{"num_attention_heads": 4, "intermediate_size": 192, "norm_eps": 1e-05, "positions": "rope", "attn_scale": 0.177, "tie_word_embeddings": false, "learning_rate": 0.0107, "beta1": 0.95, "lr_head": 0.01, "warmup_steps": 200, "final_lr_fraction": 0.0, "batch_tokens": 16384, "train_tokens": 85980000}
Each number is 200 + 30 x the weight over its row's rms, rounded and kept within 0 to 999. Layers, rows and columns count from 0. The size before them is the row's rms in percent of the matrix's.

# k: layer 2 attention key, 64x64, rms 0.246, rows 34-50, columns 0-63
# q: layer 2 attention query, 128x64, rms 0.247, rows 67-82,99-114, columns 0-63
k34,089,187,152,199,235,226,209,204,178,159,191,174,125,185,170,193,188,210,197,176,163,199,123,148,206,223,208,250,163,191,196,190,268,167,175,222,166,185,209,207,196,190,254,133,203,231,158,219,166,213,219,239,201,221,205,190,218,192,178,224,230,168,223,166,209
q67,091,211,231,216,207,203,234,259,171,257,209,204,207,220,210,200,175,151,196,222,191,205,184,198,158,177,172,205,223,182,198,155,222,207,178,236,241,173,219,172,167,179,156,177,140,221,150,208,250,230,196,195,260,150,277,198,225,208,173,230,193,187,181,174,163
q99,093,171,195,254,205,196,216,207,256,240,223,156,221,236,203,215,209,230,204,210,221,189,219,197,183,194,231,173,155,254,264,258,165,187,135,156,203,164,211,246,208,232,163,209,222,195,200,185,187,154,203,153,212,174,171,184,206,242,155,198,231,213,171,237,198
k35,101,193,196,153,186,232,156,184,141,204,207,151,176,253,151,216,220,230,183,192,214,181,203,228,208,211,177,233,290,210,204,207,208,221,243,179,169,236,184,221,166,222,224,190,189,203,152,222,189,152,202,244,136,202,195,165,205,239,205,177,232,213,239,192,168
q68,090,216,195,199,206,250,206,182,170,156,229,212,182,169,200,199,170,208,233,213,202,215,166,196,193,202,187,221,237,140,219,197,248,208,204,209,259,232,183,187,137,198,240,131,146,252,189,199,163,216,208,197,250,189,221,233,175,182,186,225,179,189,237,269,160
q100,080,197,269,208,243,167,208,187,204,210,177,179,217,186,209,217,187,211,220,239,240,194,228,170,139,170,212,167,177,170,205,244,164,188,213,194,228,194,167,212,142,222,187,181,233,280,200,182,178,153,157,207,178,200,251,226,162,198,173,201,217,239,153,248,184
k36,085,216,171,195,205,234,204,203,176,176,210,211,227,146,198,243,242,186,176,224,139,179,163,237,245,230,264,190,204,195,235,193,197,242,225,223,197,207,181,205,178,252,156,177,243,222,236,211,205,215,197,177,156,224,206,159,167,156,199,201,175,231,242,168,269
q69,096,153,164,206,143,164,196,212,164,156,215,184,175,221,251,199,135,181,205,176,252,209,196,194,209,201,212,205,209,198,159,209,208,196,189,201,224,191,236,193,197,201,292,249,162,191,217,168,221,206,241,228,217,165,162,207,231,239,159,165,184,258,191,229,190
q101,112,228,236,195,195,241,188,175,170,169,192,218,227,191,194,224,203,144,184,258,240,228,197,212,196,210,166,228,208,155,192,249,149,262,245,168,234,179,180,207,162,236,190,227,196,250,175,192,175,208,214,181,243,215,198,183,160,196,177,180,146,205,213,190,125
k37,125,219,182,258,253,174,144,215,224,202,174,152,230,168,220,219,227,199,205,202,142,179,202,189,144,155,192,200,148,191,196,206,233,155,190,216,176,229,171,182,215,154,194,266,230,193,168,209,204,197,133,213,196,210,162,175,156,190,241,178,208,227,204,189,231
q70,096,182,154,256,142,208,257,232,166,173,243,138,226,177,139,187,211,219,217,252,186,183,175,202,211,206,232,219,223,193,230,198,205,179,186,178,250,203,228,231,185,174,199,147,174,218,230,217,176,187,197,203,195,209,187,207,211,176,135,203,223,152,173,256,189
q102,085,183,204,196,197,210,152,201,173,190,189,185,227,222,235,176,157,180,232,198,204,197,171,167,154,219,255,172,185,223,195,246,204,200,203,228,137,199,160,193,226,174,165,164,231,243,207,119,146,174,260,199,219,174,244,211,182,177,186,240,193,249,205,228,220
k38,095,201,237,195,158,185,215,248,250,170,162,204,218,249,186,211,223,187,187,177,181,201,218,194,233,180,227,286,183,198,196,201,235,186,286,213,214,168,169,225,226,254,262,189,186,203,176,206,205,180,216,153,199,257,197,180,187,157,206,181,223,230,177,199,216
q71,092,221,157,168,202,154,192,186,225,179,164,182,198,193,153,234,232,156,215,184,179,204,230,216,221,197,227,180,228,183,196,245,199,233,178,261,190,150,212,262,228,207,208,300,206,196,211,189,155,225,183,171,212,259,205,179,190,188,194,224,163,182,174,157,219
q103,098,218,241,204,210,187,190,209,255,207,168,151,211,208,176,256,230,216,192,208,193,184,294,207,206,140,225,182,180,116,206,130,209,206,185,228,250,194,197,226,181,179,228,197,194,191,194,226,199,199,143,216,179,236,173,238,245,204,215,187,194,199,189,178,190
k39,085,172,267,227,197,191,175,206,214,187,177,215,184,173,224,204,193,163,187,220,203,193,181,146,190,198,212,159,189,193,251,232,154,206,208,199,162,164,109,196,262,189,218,188,211,254,231,213,197,219,138,158,195,169,195,175,168,210,223,219,162,161,198,155,178
q72,074,208,224,206,205,178,237,191,188,207,263,249,195,189,212,234,296,217,211,169,169,228,212,210,175,206,207,185,244,231,203,170,171,206,237,185,200,204,232,175,156,203,194,192,202,232,165,187,184,233,142,149,204,235,178,211,200,219,241,240,222,140,226,144,189
q104,111,182,194,210,213,166,231,167,243,209,194,213,185,128,205,227,195,212,186,156,241,202,198,270,210,177,197,189,159,181,194,191,231,213,214,236,248,121,211,172,146,219,229,205,181,189,209,183,206,215,179,115,235,199,165,205,214,208,244,222,192,238,184,160,183
k40,105,173,172,120,185,225,205,256,186,186,239,172,215,252,196,209,157,210,188,206,188,192,243,191,183,207,250,199,242,213,220,209,229,186,246,228,221,249,208,226,192,188,180,125,176,220,158,157,227,211,187,265,179,200,206,192,202,213,192,142,174,162,208,175,211
q73,095,162,165,164,221,204,246,197,214,213,186,238,170,222,270,209,220,212,144,200,265,220,215,208,186,181,218,168,201,209,162,183,245,187,134,214,180,182,207,186,187,267,224,176,231,204,211,153,196,192,174,228,182,171,195,166,157,210,221,215,242,231,196,205,135
q105,104,170,223,182,203,152,246,183,257,199,182,250,150,185,227,216,200,160,150,202,208,217,218,181,205,204,238,202,197,175,245,213,186,237,169,209,255,122,196,236,217,159,215,188,163,146,197,180,185,221,194,167,249,194,183,213,165,226,205,212,171,214,206,176,142
k41,104,146,204,208,211,155,163,216,222,197,245,180,157,193,206,253,213,177,202,244,162,248,163,230,176,174,211,184,144,171,186,205,221,218,223,201,227,187,201,191,167,187,212,163,258,211,164,144,207,252,181,224,184,255,205,175,204,200,229,190,179,143,146,180,208
q74,119,185,213,238,163,158,225,208,199,167,192,225,224,206,165,173,269,221,209,200,178,192,219,221,202,252,216,193,145,230,162,167,256,217,181,216,204,216,191,212,230,191,141,177,258,188,124,187,210,210,190,193,176,134,212,136,184,207,200,216,209,197,225,182,238
q106,113,134,230,210,189,176,225,141,189,224,226,222,226,254,180,216,224,191,205,205,184,229,206,244,215,223,157,225,186,207,144,147,199,156,204,125,215,234,206,165,246,193,240,217,199,221,159,219,188,225,224,206,226,224,187,181,196,225,215,146,217,206,222,258,187
k42,100,173,177,203,182,221,173,185,263,203,190,150,232,267,166,220,159,204,226,237,189,206,128,195,222,180,166,214,221,194,168,201,220,204,206,150,192,200,235,138,187,183,173,239,183,164,160,229,224,218,170,209,206,259,157,187,167,224,203,241,154,203,210,189,182
q75,110,208,161,212,217,192,227,265,194,261,205,222,201,215,231,226,225,177,163,172,240,204,189,236,230,172,187,187,175,202,210,159,199,178,190,179,226,206,141,196,204,197,253,164,234,158,207,206,271,227,203,203,259,240,200,168,183,229,249,206,200,208,186,128,193
q107,123,192,179,196,190,214,200,194,201,146,206,283,178,158,259,215,216,160,163,225,189,219,180,188,177,168,250,228,223,240,241,233,157,244,155,194,181,193,219,212,191,162,161,209,207,179,227,166,249,231,193,165,215,179,188,155,160,220,195,188,144,216,209,196,170
k43,119,229,183,250,179,153,162,183,223,164,163,230,218,143,217,198,209,228,149,226,186,201,142,213,218,175,174,166,203,167,160,226,175,194,226,169,221,236,224,166,170,252,248,160,226,174,187,192,170,194,192,229,158,217,191,149,170,246,216,196,248,192,215,184,195
q76,100,185,302,225,219,189,215,240,213,217,178,203,225,155,176,209,162,187,200,194,222,183,201,193,172,163,226,193,199,232,260,246,248,195,261,246,196,213,189,164,201,176,213,248,228,167,178,228,186,170,181,232,182,202,207,149,244,236,229,170,222,173,185,203,203
q108,108,205,197,148,191,199,207,215,229,235,119,237,169,129,196,229,217,145,206,149,170,195,220,173,174,213,223,179,218,259,148,199,212,187,192,208,242,176,228,183,249,210,206,211,185,195,204,249,135,199,243,199,171,223,197,154,188,195,207,225,212,226,211,222,184
k44,107,196,225,187,239,172,173,193,208,247,222,203,237,247,202,177,227,258,233,209,204,190,217,164,157,222,154,164,214,223,217,228,210,208,215,153,158,234,249,256,230,172,154,208,213,178,167,228,226,211,174,158,214,191,218,190,150,197,136,239,228,174,226,181,218
q77,127,213,219,215,190,211,202,239,169,174,219,218,224,157,126,250,187,228,235,236,221,183,175,213,209,224,197,239,168,226,189,210,246,174,234,264,220,135,165,174,218,186,202,187,271,221,190,215,174,194,221,222,228,122,223,175,199,209,235,215,206,208,201,222,181
q109,092,229,163,170,180,163,216,245,237,149,163,246,177,157,239,192,212,192,198,177,194,213,190,149,173,229,232,169,173,176,214,210,171,191,186,228,271,136,204,205,211,224,159,225,189,200,248,192,216,187,201,160,175,229,157,220,217,239,205,233,178,187,181,171,143
k45,116,181,206,168,149,178,163,205,185,174,220,225,176,233,186,209,172,239,252,267,215,195,207,189,240,258,215,161,223,227,215,198,202,223,148,209,198,251,163,223,214,225,212,183,205,159,202,168,248,249,180,208,210,188,170,238,204,178,207,179,168,143,210,268,203
q78,117,198,164,190,217,255,162,184,170,146,183,201,207,176,188,169,154,216,205,208,171,214,235,213,164,185,209,220,254,188,190,176,207,163,236,272,193,176,228,193,204,205,173,147,116,240,190,220,207,191,202,225,217,148,213,195,233,153,180,170,162,190,244,215,185
q110,080,202,168,179,242,172,260,195,172,228,187,246,171,158,165,191,176,236,191,174,194,177,193,213,186,250,201,217,169,183,212,182,213,209,180,225,204,223,185,180,195,239,197,168,181,239,220,189,164,217,248,198,147,188,202,224,272,240,204,287,193,192,167,177,256
k46,103,175,237,185,196,202,201,260,213,135,190,160,233,173,201,200,257,223,230,195,205,161,229,262,217,198,273,221,208,272,188,202,196,203,147,177,224,195,201,204,176,196,206,187,217,194,200,186,221,178,192,147,185,170,216,231,257,203,184,165,208,230,141,211,176
q79,118,181,194,179,213,203,178,192,149,156,222,230,193,164,183,206,180,208,234,195,215,190,184,233,192,176,222,184,223,184,179,177,213,186,179,230,295,174,210,177,183,193,265,152,198,152,270,189,231,210,187,199,203,168,171,238,207,159,184,210,233,245,214,270,171
q111,103,161,200,166,194,219,219,198,174,247,249,233,179,185,211,251,192,214,218,203,192,164,165,230,227,223,237,212,252,228,223,217,225,223,129,288,194,184,208,182,175,224,189,183,233,163,258,225,238,248,225,195,167,184,199,196,200,237,207,225,213,198,205,232,162
k47,101,162,215,156,187,195,209,179,227,233,208,216,193,206,239,180,171,218,186,196,200,213,246,237,255,179,206,200,235,181,199,215,206,209,187,141,292,152,237,193,179,204,168,166,163,218,211,171,282,254,193,206,181,181,200,254,204,223,177,186,177,214,182,182,161
q80,094,202,230,178,165,214,240,179,217,188,214,196,164,161,224,198,189,173,164,218,202,169,195,186,244,247,207,177,173,161,207,221,155,181,149,176,188,203,240,194,204,241,220,294,198,232,228,179,147,211,265,234,224,200,180,222,158,225,213,222,147,206,225,188,225
q112,076,216,271,173,189,208,188,224,229,183,158,215,233,185,172,191,179,180,168,220,132,190,191,184,191,197,133,226,231,216,247,188,176,205,195,243,251,166,236,131,202,175,172,211,213,211,146,194,213,150,179,243,187,147,245,206,184,205,208,191,205,171,185,189,220
k48,099,200,155,166,194,243,203,229,188,218,188,198,179,264,196,167,228,236,229,181,245,238,209,248,275,193,185,199,206,233,206,183,255,202,195,221,188,215,198,249,203,245,183,160,179,230,195,176,241,216,222,193,186,160,215,184,216,230,213,198,268,171,229,135,195
q81,107,200,203,210,173,182,216,197,219,251,169,257,230,245,194,196,225,201,218,193,157,204,228,201,150,238,189,198,235,212,151,181,261,220,228,228,196,197,154,225,198,216,162,128,226,210,212,179,203,219,189,167,181,156,261,210,233,196,165,209,214,180,205,142,259
q113,079,203,237,223,235,203,252,176,265,195,163,185,167,175,222,258,233,227,177,226,218,196,185,161,210,180,224,194,199,147,188,207,200,216,182,193,185,224,172,216,235,203,255,189,136,178,223,186,171,229,223,139,190,186,144,199,239,199,206,188,188,237,173,232,264
k49,088,208,227,160,142,176,137,251,216,172,238,166,203,211,177,206,191,199,231,140,235,210,248,212,203,161,251,182,199,232,171,200,168,221,192,168,218,226,199,165,175,186,184,201,208,191,220,187,250,198,166,248,162,279,174,200,167,183,179,161,191,231,197,199,210
q82,087,207,241,168,250,221,193,217,219,199,207,171,194,261,196,230,209,155,216,203,195,241,198,199,189,189,204,192,220,184,164,176,152,143,210,245,139,137,205,192,192,158,153,204,183,195,191,185,213,190,173,222,243,170,247,216,225,225,232,223,178,210,152,134,243
q114,077,188,247,226,207,173,247,224,253,198,221,157,193,177,169,210,197,181,169,258,214,128,213,187,172,177,204,159,185,211,199,191,246,176,142,209,185,188,224,216,226,178,193,147,139,145,252,203,244,201,201,235,218,197,210,213,208,217,193,219,210,182,133,184,198
k50,079,189,197,161,157,260,151,134,165,212,199,205,215,186,249,188,219,198,155,236,168,228,209,203,138,186,202,198,220,214,210,201,192,190,233,203,189,234,189,226,164,218,255,212,180,276,157,210,222,181,183,220,200,202,176,174,169,236,174,167,242,186,253,229,180